Weights of a small transformer language model.
Size: 11 layers, MLP 256 SwiGLU, vocabulary 2048.
Architecture: RMSNorm before each block, rotary positions, no biases in attention or MLP, untied embeddings.
Each number is 128 + 24 x the weight over its row's rms, rounded and kept within 0 to 255. Layers, rows and columns count from 0. Numbers have three digits each. The size before them is the row's rms in percent of the matrix's.

# layer 3 MLP gate, 256x96, rms 0.22, rows 0-28, columns 0-95
100:127119148088166126098106138125118176174133097144166117094131172110107140148096181126158142128120078123126076120157104134103145127112124162108180123131139101099123136094136141136086129100069127114127171135163134093125140114134144124097129124140132147133115143122154128102155130149099108160
093:107107130113132119142117170117145116089178125117146090144110084105137077148112146191124091137143131128092098103128098135108140135136114153123123106136101120118128185130153157104155128102127141147148139156079137093097142076124120115144122121080140110155139086158130115127153152127122121086
094:140051110141119133182100158059139129146095148143111112104105095108113179124155158092118120152160132105124115130121088108163157113127113131115145151151144099152122102111119113144121156118069137138115155093123105108141142134153151140097117138126145142149109132140114146165140164136121125097
098:115140146140108139139176158124112121113158104133134155123136111120134081169097111110167116149148184157171090110118091096135133171183144111121116130111111127174118145104137177150129144119095100130135128141150153137145119140145151140155140106125155108150144139113172097095084127119088140104
094:078129134134132118146130123122186127093165160087098141166124101149084104119093149110119130134191161116125128145122107145123167099137140151102109127109127146080127139117083082090108152136124127143140119153083136117151175098125136162139140114136094125113113120136150123128153179119126103127
096:148185127122128113134092133153104154106100117117120154133077111121115153129139124099116101130147106158112128133103158144110110164095178135138100135127147147146111159106113138159127099122149141114126104053087157148150133122152106115149143129104171165088165121130153086135127123139122129072
093:128133097069129165167094140126143113148145122121085130125127100113099102134129098095147134116156123137112105137115100136106090107108110111120098145136124163110148104145095135136153141103135113123151126123112148104115155121168060091175091142155119106078187140129132132106101141085141137126
112:110092160122080089128099104137098097124123097116156151117149133083162134144068149139150138109159072161101131101084108129117131141112138119148165146132149142136117117140168107160144137134137101104137175113119116117112107142142166115149129115137114146149104096156118115176099116160093113148
099:101110146147114108138113128124097090113095129115112136150151106099124125133099101114133119089114145119161113124169152087105128132144187135085097122115085158163127096170105146146131142145173112092130146153106122056145123160113139123161129098082123115115088131129162110123141143131100118143
096:122106131167139162125127138088137092083126157088126137100120097119125172192126157089062129159141095156134097120096113138124120135120127123129144116113126061150181136110139149104141121117114129135125158127109149154157133123115143159135118156110123107156146103162104170099122153140139127110
103:165183122099145118139109102130132133142178097150106155124119106088117069136133133150155132155131156169113116152137124118139093116139102120137162098115170114129121135155107118113136142100090099119103117101099161148161106190084096146135132150129118079108148154135142117106115130109096148143
103:142116124130169131095163080125122084104145128118107137156145160116115203111126131073112107166135124133124122100159129089139128090140142120148152137110093113178111105092142126112120095141136148116122110172136148136135149142075132156124131170147122126148104187141150139139147143103135149115
117:153126136131166124096109132149136092126137149109122142125182121079091142143157137112089113157082126146107126110132119121124150143093087112140132122101088109079087113138089079152056108102109100104153132132134118148100117113109134117173143113125168126136097118133123130155103142151119141108
098:180173128133126124142106129118132139108118152137092129138098155125110142135125144097102137120168132113160145117158146146116076136141132069146130169160112103143129097139134100154121135057133111062130128139117150145126154122150131111094115187117106153127122119127166126156127138120083155160
094:106127107118081143118122103123119118117149107122138153096167083122125131119119153128078116106107140120102161092164116125157135182106118107138115144153083148097140133121132113140108134141114118120121167191109150096139121109159178105119113126169091141143149162134133167102129159129136183099
103:130120092132158119071110144104158139158097112154118111063120082145136129124130109130119159121149181098135115174129180126119099147082137129179107145130112149120145141137131101135106147131105110128156110099119124139117165146114083118111125121095141114122111154121110152090140141118098069135
104:127128133113116099108132116106141100137124101125094179109102099111116132141118135192145134131121144091144147075075113129113135120127143099099115155128122092141155150108124116105093102133094114157133146085109111122176166120103124152156168183091135122155132073160143144126145133113114132145
098:123087131098140145147094127150133156091092123102162177120136101139155152153176121117160125192105131153096109133122096129131161132160125089125134120141130126091131166115070153145116156118128170140101152096118138113135142121097154135085165113123144134136166122136131173108104135141116100127
104:131114145096114128154127152144130106137108144149127095102122138132154150101148127137146142176095106137139147162151125104113129105109133155166175113117133129100150122160137134145120159109118174111121158117136126122100160200202123137095177118074114123140126076133127120102166132134113154139
100:138149175104092127129144118106130145135080132118117111150153118100112141103127119150135164104144168132143115150125082179161148112150129135147164161154106128111103097077098138117068159138140090199123156085167121118097143143129115129116149144114140104134122131141142150130122140150134124091
092:096174116126158130114149106196098162162109121116131133092134116082149108105106125115135110158115142149137152137125150150149129144116077187137157154103177146133154125088122102133146140137151128157174123150123142079112105109151110130140108132126104143104130119163102136102137150089159134148
094:079143124115129117095113111150160088108128115102155141068161073131147134083106072162109131159138133136103122102147112114091123124124116145159115110113139128178102107139147125136169109137143166089145127130150101124110142133091135142118110138078106109156125111106143072109115114120116131106
102:197102098142117093131083158135123147124154147167094084139208127099107155101119092112134149113122118141129137156133130134093103146118141148155165128149123137112144101120149103147144137124109150108086131105082137137135136097093123109129149105116127100125107166128146160114135103116143083123
092:123137095151141128122119106125139123092132145104109195104155127099151155122137078119099119144114132161141122111129095099143142123112113149125121103087150071116105135147151158098170134161122140197072107119114148120142097119127108134115135189113123146128114142089087115117126092123136125112
112:161168163080140141133091132137138146104107120156151128145125114146137130097100148148100097103189152114119155158115138120127117147159160145114157159132129128158154137102138070128115125158149132161161115127097130137161129105127114142135181147109153098160088077100136159158101113111115145136
095:083125113108155119079158071148125162124157102130139113134153107160133147086106111163103128162120140142119127139104121144179178079116130121093133162117152124148126115147137114179107141145101163159144142090120131079134127140135108104123110142137133093072114136133133128111117102101119128099
108:128088133089128160110144123135114094102108143081112068131113080120132108133097174134128163148168133131098098148157070139158123139131172153135134167089144094116108115135110129122066139122132094106146160144126147134103149119091115138129136128108135130129095128157119111146153111166147132121
098:115158142130163186127111116137131104088113125141141075121100123104110125122134080123138181093134113158155136127117096121149108152128153100096121144103096155086120129116108124146125107092103131086120086102109112127150136141119136151129101111134176108113120112172131131116101121102204131146
106:118182133127123105117163133126152159160163126142135160114134115169170114117124098135152127112104125081075134124159139133165148111077126158159154140127099163126102077099120095133117122125141118122134135118143069107137118156176126161145106124139136116102131069140116114148104142165130139123